Weights of a small transformer language model.
Architecture: rotary positions, paired heads, value residuals, an embedding shortcut.
Training: 113M tokens, 13794 steps.
Each number is 500 + 50 x the weight over its row's rms, rounded and kept within 0 to 999. Layers, rows and columns count from 0. Numbers have three digits each. The size before them is the row's rms in percent of the matrix's.

# layer 7 MLP down, 192x768, rms 0.101, rows 134-191, columns 256-383
090:514553507550491530512409465433465448420510566472470440496532585484522407445450535520467573487484427481530546508484483581540517486507482456583437552537494483490506508523564434411515469619480473525567459497469526502607448506459568491444549548517550480502539431423485540465587411467498443519499508463491556601616502563555506578563584522441498555469468602455507482505427468541440520354490
098:484401422514544544518520465527500525476544484471513489552515427513522538574466629462592467490575552490514564490510558504602474501516561592465551497584558466503518535508451530461411516486564541513616365494490487515469542465426543439596470485550548534512505550524532508521408499498480513485537464547482486500489398500512508521467439488566540525511502497554599520504426538535660545488403
096:481452533530541518528436463442461494507504508524468472481508451486448499495478508576575515470438576561495517448577469523595537377491478471456425516498514425519465463453562596520482484454434479499475425430508544498476583476510489481559493445396435455476451518459430546482442429494516494447473489535484471377472450430481520500565453364518414448506382483540443478512539475420435497584503
103:442536514462538467527440502538484544457474620473527527487433500490548389570594536481491505456489497466553528530514419470566427438571527508476500482550502483429462547485429530584491500469516589462466532475485527536449530471448500532453543432453488520605485474463476410507555499460587549504525467481476473470426504482603483492547508563572534539504519483504595526488586488468508543524538
108:529518571508497511528486428506446505430561500510433473547511488544540515494574385488548585451508621557444530482602572548541462446477501514499528488490505473512429547446486546539528496512574559475481536471437521529557495562491459520545488480475472562460503566399558431436495560488523475484536522505528555494534571549520574547516484508542464491517522502547616500485552501485464613550483
093:474473374402523539451481505514526571530456495539558508522557512515471445514520512486568462481510448527407517531559538448411430533523487587531526458509520567562487510484486492574500550533512422522477515517544467544485489539500524551472502475563543521430478470476572414461436557545412492455440576458542513568480416458388497392491536545575520423463451525431524533561592569531454527562383
099:487578423396490466404401504528566450491498501571523559494437453517603488494517507499532392463507491433458427478569503544570480542589508485543425512433437546430447507479441541473599421427476521481352520583454494493478490512478424491454546556517567482463401430515439521576454549468471449530505469489458446571525525470451532388482473516545483467476479518486435465510492560476586485493578
096:555442479481547453492500501380495551584513503522507505450526524571420471549453454487506498456435488431490553619572440544492468532478480515522448481516599471550545545530630529498562432468454512512455544584470601524478531496484605593541609444413507487488542549435469506542521497531480487514514490601509530507485511502388448555611564445494483446625538556481489509616514459413436541536617
134:509530438476524338474492492430542544541575506513478477520545455580515489530572480532516492513530459437530498464563513522509432517559546526569421522516570552466554521454419496469531554523448518453479516481431489541494429488440569489553527474544479573544516524488464506489508486460508419525514467520560465569536486486571489472528464550560548496551539494494557480464468600507514548500518
102:527492514497507518504493408586518515534486480411532488461518462517374436454575487547513485509487480524637512510541529506611539499446469501470572507465408516402442510510538497536400619501494597471399533437446497421512547586591423446393498486526413515527514458446555519536616391536503389540471456509538402510514539406583403474481481414599524494499468456466562564446477548539499518521457
098:503380471496462525465515504610487494398520496517485534440489532531584443555479588459581550528403615603524538533586423460515540586496526550433439465499513525540518548532437478520553528481492479507605590499467499506543435528581558551467515405514487502514478500476429539432540553518565504500523498497552471462511460603452521506468466503522460554534476484549484512504452443490469522436513
087:517546499526477519529552488568515535545554535531469543599502541648485525597572579436520530433506463550553425523423509481550529438509492552443514547560400483495479530529448565504512473483448622413537448561456504507529478429475552476506588535517528549448408468543457549503434549579569573494480479509524516534495464546429479527462433580492526530490588430508564472562382551477569547551497
093:434470540485480529525502491481532452434491475450469519473515440505577524516428565540493503490480461522515530489404502507513504458560428507491585475391443494495550470534455560470474515399430493443476493479445521499563451458578646527525530514558553447443379478484514527508377506606499568553405438494516490468465504491473515443443554431469512527462418472413484498525496490496512585503557
099:588516567477501509486557499441494513522498424481433500525543499456564431416578478485489502517478543425495486485452509406519546433530479551494493591499432479590499580493496491500553547439499499453487529504443530470473583534462535464461415472482523447524457487497503476530566461550472539435551493606559435491569517503466520419467545526601481538494567504538463496487589517560541466524550
096:387450450452450483373440420535471487486478572578403518447525443561450435516513549468549540468465439584445460516566471576476468467502471508557512435515442552523434359469529540583584505511450422580537483586508531460452423393464428423531521484535445636533513540448495572551458473477556559530488448540379560477448524490518590461514473520570509563519459445544410527572549529485516513480464
107:454443464502465523415570527534460543401434490520612536465490562438564439525479476508526529542482449500498562515385470462476440483504470557457461454508460462519468483436499507513586487471517606512553490444525539541505551500504579502551609452507461477510587486618476498632513449422547486512470551478510500502574476447415600525492519495615483554523477515561426459513530452485504457573428
097:501538521547431454474516518555459561578536472512484515496536476390532561570536480556421512473519495473456489432370453474446477551500413479458498482472487508533497476558443539428493411585519463467511494353484537514552485521449616466612569539461574467546551552471490523514466525464466580549564512501567585515545486503466538546496539587522417509459514523620541498468580446518492505566541
116:489593561525522590456563561632482449583459578516472471509463559508493553495511501519597459549505519549535477529472451448546474497453526503529500451566515507514495585574526527500525542487498533592472610557474506512497513468499511467487479501482467405492435505422576525515443546536509549441523492541512453445509451511447516518442550403608504466507513461484525525520628435479483444521507
098:464462472471482430454458472451489501454536487508584525450506500546522545468471530447476542482470502532514496485581479460519475511572498523576529551451481491478497445479532445502510459409498389540517578572431431509520449519463402539467454442562537533549451480538423491458485473493397492449494480453459447638572480438552525459360437509465571474453418534404499489485561509577483464399486
092:540466523400498495504455509404513484451449520490557484499484488533541451496465525455475477508456479547478498485411557454401538562466504560497531481470525521523525468559632576483530495544615451539554534453503515507457535517480624513496503565570600612457515473519544510547453518502514451493555522492550531529508493572527462501633615490503421513543504538500535513496466412511446452422523
088:436585496481453456459580563597508519509493526525499490490540576604491461573416533460517482569559479429482477496465523523430520463587615475593583448579496418451476484473424535393450493491457527457459495500474440495405456438387469429550498556566583536454503432546482525458505526575473553473594470544435526574539463504535542433459505470403517547455552518490398485575512556638536494448514
095:464551499470526431549407541546534499493492518485415502516493514494574493538395466562586515422532493522428501572618526488611508534490532534537489441501500544477502582448555552510499520494555466463553500520463532523547491475508491499601451492490468493447435486422615531579510547385518491455508509522459566492536430534552463500523506594540500443462507476545543393541517504467596531490572
098:477494465484551503499543570439483455538541469529579435499474558520416472536542477508517455540516573446389525468550578477475492524546522513449551488489482585441418481583528564489423464475420513504584525470508434580398600535537616527631515532511536501488531471516485390497482466470536470396503488439547498522520495419431509529499528517571457471480526532482435457464500533538555491471493
102:500464477466544489463485476433508551445542462493480509471506426536491510483430519498428510457525429480472493474546563541513459410533509466570466512476508533433564497495556415436504443565464386572462568443575549511465528533486510442454517558532592512512421492527504483542559497539507490488512480462533560560582480503537424582565579494428485444460496546496502532455367461507533518485551
097:437403533553492523412535542514492454506515483481386502555575516505521474419442402452608424492520442560524462524448484505571500484529490484573472419466504493490508475392554523459569554494604470491503479503492558538500415458489461570654491537473521498507476459479516522439497471491548427540530472578486538424468586484555475527540509565498548489545500539409612447544524499449476458512539
087:546376602456490513476427541508529483436534528474453527550527491460548502501490480510505462430517549567462459467485559519430502497457615484490406509494581534431614551425527441540479562486506427553513428439504471487465361496513457498627593563523533521522484448508452579549469485435605565431586486489412554417593578552539517505488532576591522479429477555485631430493423474471572515468412
091:482497487506495506520521491525528542502537468520467526407528475577494456521465440567459471494555420411490474565426553505408552379473402525452449484464503554621541424470530521517551514484558436457564440515561504475547558535517568521474514492476437507474506477544549478510400446629469561479471531413573495500435520501507452461604559534582449420420539495514460536471521565549455514581480
095:518587566513502468465474432502625437447446438441511534483492505528459491535453553461549474492539497533579537557578482484397516520496490537491497514519537542474556527455544500451434454467496425461505489538491499580465441435480379477522513478519444440562469536533485541524390565483533566489507488551354516486459519471455612386546464440436605544552457496480500473491557569443545503449495
104:538539458428506496442452399540495550502558520537415483573530427613533440508419481487609532389386513625515583587554527507575533376589512556633503565555384539463486501454500454497476578451563516464502544468490450470476484508543544510492557538508512504516455478485502533552589424521509481465537496515592564526540502524468448480469490589508504471500557501450401495529496512507449572506507
093:549467492504483555580439474500539522503533611584454512472466576581553435518491479569495502512549426502440453535523432503587418474499519546481459419513470477571537535572441487522516543490513520416524518497489532430608470524508526496485519477460562500535489488494446485411541500438507428528442507515516546540507477568559509530514527544619465547511558511592425511438443484556511456539528
098:464490452465486448553544415463481473537500532644508474570474403474543565539419538453454459470507501533516516507502462499436564524440515507509522475487536512500627485519491439516512487521512505468511517449511549565459438477418452500504578524473445495516484522538491522449526387517459501463530534469406534571534445516456515536530541449392449507498479476436443555467482456456471456514463
094:488424518489577496585450451439598447535503566452582507529543528470410488539509511421522516448457568454507548540548458505478370505531490505569532551540463512459597501452531564490358495434493497575462510484532498505489554570531474550477472470508562489545537474470558509399526433569658410543444452506569470454535530456498539474490453434487535455540543494470516533460527488505469524450533
109:490457498532469496434447587410596476495508431451524458506529484450516572502465408470530480585484520502506507581446477481375444430518432468500531546548523504477494506595575442458489479543549490484430443509494530557539440590539501429568528479438513448530413518532498462525541452510594481551466446523456488511550519515459438530503531477537538499487573518531473489469491553594537446488533
097:496564434623510382476480490429382532430481506490497540487495514475423504437500504526435553464557494538407506489452463433421524460373491408469505366466527461471468477521470513497537441427515434396536522509419529415502440488445506552498513436498434533467404478440532496437531425425433454473556555496518430497435462490576455495512514519594503505458470447530420523511537448416476475501472
101:405540475558515528641485488440511431526429607461462452533495538503410509565446436522507464521514499522491511546397514499418509490507587478437510431435451488558502493595433567504421631495462548515474538532479450496573451455488553531531521545482473454483512528444575482459435580442535353458474535423510470528453520544598478503515571480468502443490477464492493419485481560480466516498394
088:510487435389505425528533528566510461495473425544503513506491551468516536461479434486470454481511469527554513484493562571395543473452520594488418532414478453536468491448493413494482473530431404573458508620479456539443433552543491494440541568428442506425457523574478468466552464504536521425482525429444477427540540488493557505472482483476466499531458520476448449521402561406481487436553
094:450545499508526467513469410612457481401426502553548514461545501567465436465527599496583507442507515584587582432682444478698533472551554530532448503504565536464562528409513470482510567499514532477545550480457472461480529546541453564459511383539384503560534513479488490520452509445603475541419446466595522451449468493424531437479461605500531473506530463538532459440475464473473459491477
094:551433508499443518433580507411474533533422573427522483492511559592472474487546456401490603509453581393512442578461577562510432561441575510580514502487482572540505454463526512486495466479544427470554360476474589510542573487432516493501572518531581542464506500508512421500542551475414364494520526472506491557548469601565471526493550526578508455559469501523513386537526465487385543462495
102:521494510410572491528525468523531537560595431508511519540454445507516499482507486552522462494617448507490529484512519551438524480548450461508483479507431442537536500468440444498497557440543566485461503536475459551460572488573407454435448520488521459503426439487539483614559452621520502488536489556488468436440525479547500461512460474506489531504594517389431553439419443496475486471522
095:409512514582505552458546526599556471549410414503519522529444461411501460447515507631561503491537485474478428499500494608454469482511579475539541499604502496528462405441468451492474518521564388468533372477469480439520404417530493527448405481500517521531507543469464534492451424438492425578576465536448519430528508505610492462555448563485502556422586545535437599525462535497537489525496
096:559584450542426472500502538557501513588457485506616510569517414495489524505541517447484515527525461478471451517508473492447547555474452473475467512531362487532583422485482536550458446437445538470492445544509399398467622513447517515460464468519604583530499495602502543510443517458381542477469537461515512506574471501383537489505409588436530514469503466470437478535437554563583413406526
094:619432537470501439514514549460453538486517458506471467496452576498463494467545529467550580507512433494422579484421449481372538517464486556502481511525536508513610601448515491363523376598479487461662523572515576569508528505523543587415552446504475464471514571488460514502601513540452553559413504516512519474548478564473509546502645479451456519586459493600541489538495478465473523438490
089:496529518561547534544563582438538545512593495476495483565507444452477510482490484447451572539483569408503447523475575471606547468554508506511489390421496494475419507582520525452543502583553470481514569577512511546549461502575466516514376510543597555356480459474534523512488535565423414535533570531532500461452464523525434455609626520438560508489453476451536496538409471547471544398521
089:515535484435479466452483516496496499497520565530427487487522629485524504523514486472447558431463521522449572509450445459530500541539485536471472566463563534549508442491531535517475518500487468509366594532570591466479472491516602564414510503460509504569574438454537501460504526483397633430460496523409466532507543598426517523646593444493487458529470496526590472601443554554446489531550
126:483391458460512514503452460464534322465584454498508496438425477482497429562508508431516464501510496446514523555472495428463426467543567488549523461520450438516467538521442494576510544492460520422552557469503511496571572503457494466483533496486437482521495547319563462447479522482532490521506475507548489561431554541517352446493458499452566161469440458492556449461555505525478483461536
092:481498460611542436514517520571500489543493525474400510413523448500375496534537485526396517595474476500541492524427573453460514517459457471537461457421508466430446481554588383464463529579507501493549534461485526559529507460450557528474503514545519432484440436486558522465434496480483466506547487450516499427529564465431382562472551427519510550463480512490457504470483511452534516556426
093:465438466511503525496452478423465539480481450426608531576485429475459493431451530499475516443511579536435515493450487495529456479543548415525508463460387519545558423434587523504493510387444596617536422525528452406506595532510508503536447443445554526462449572616426457552495418547443491521533469472433409487495529476491513419547494494389499533460535520418445576540398571539469500448586
105:544488491503504578511565500601569531535496435488478464515491441473419449566559446525547498534499535547544519521486497501471554496481464558468471499530537483481568455534481506453481470551467561592549454575485498562548554547577573394539551503560525569438584569471476461556437516586445421482535424532483571444516451510549513517535527571367514551620494440581542483543424541593510481442425
097:530503641545504525487503538469450480631507489476449522527548533467483482491455416478468459496553510530442438519599482516495514572456495472478419518529512424514516501532512550516567467577502448473442474517489548498438539494501495438572504440488496580449449398521563523488543437433475423411545531488432595497492520502543518482517585435607501482481450539482483562474528481459485490472550
090:521509526539619536535548530493482439509467543455490467551538522544484533474530530555456530540608494486559470484553601526409523480451582465598412519458548493535561513370414566510527506525553395605532471500404517582490463499588416433456523487454517439440472562521562593451412550481563382411435482507494477457552456469518492559534543430418624554514532518564508484524455577458507420455417
095:503579505541442465536573552508463529535440465553435471498463462517412572488500453534421443473509497460482469455523492469418548556476482428519571426481478528541536514461530485592500524413424500471441554569506461513534526532469443553439538486516464522454459525501480509531462572540522502452503537503417480472449569508474439478519509435491564425439540500482494474519577540454474570498525
102:509502466514445562440462495455450539478555531497500540498495469490462428565436485562546544476530594517518505383492574498561462449478488513480494544494470548520346478463456437562536503542420434527438453534565512566470406531549522471483413492520517565516541514506450496441548568497542546474490509437509495524489522532483550473410544506555488518527452541522510578488554502511491513594430
088:494510481514502512560565472401391496536405505577533458469503532562361541586471493452449399523510523514548587388532487457465483555459474554478532530483551382516508531529493505560468472548505446493481561573569482555450584517487527492456444481559495481494546546559481460486459493549554532501510493587444506496511541515499466486597620535551462460562470542544475455495435441417440503514437
103:503503583532568487481517589432525482545462509511510449493524471381599533464577520577523467494548602384488484548508537495523518522489543459510477526444486462546510487520579474557459556478477518560552558495484522482546466483427522493625485561422530476536447503492525471420458448428480463485484546539528509495574533493439520591564468499487377498514498508469505507428438454449509574485480
095:529519493566495478515460493474580496442426513394450501486497324466487476437508458534507470540438500437568532548547431512499505484504523468415500435528498494386587534483466482484485481496537503486510539473495541497415377457511533449440585415494535415535439483489463537441529487456491508531451441529445476441550406477637454523503550414599551544593454475520473504493444460516489427525517
094:517564457525528506476544518503541499517564510528381453575550555584551515510430470452451530587444563519597491491658468576496532484504449588547551552518477493480532421512483360497400555446520521515484530606511470523460465438455564540527527544503516431487445472528508451483469568520530474501573480560484396544535550497524386487552505441584530506556523460446500514507466563430533508518525
093:586543508511476565456525459489463503531585426410595532473519478502444549457574538515492433549561485448390461388534485503487538527451425473534574519553484460502552504544434508495465555462431460519366451561470467543414476545604461342460569418486485507451508545543494464485517568498452544454457491508477519550461434425412532558432459439428513487534449489464429536506466559530553512508508
091:495452534565518446526551474279386493555609468460431441461579393475588428513390447503488565499594393471462536503444486428455583483601514465641466506556613431480568563515490435421440406477539466435519653475522561498435435479442508408489452537558537502511466562471487545536531520537483530509536469521498536586468520440572475517548585468505559476527550415526460558523519514515476578477526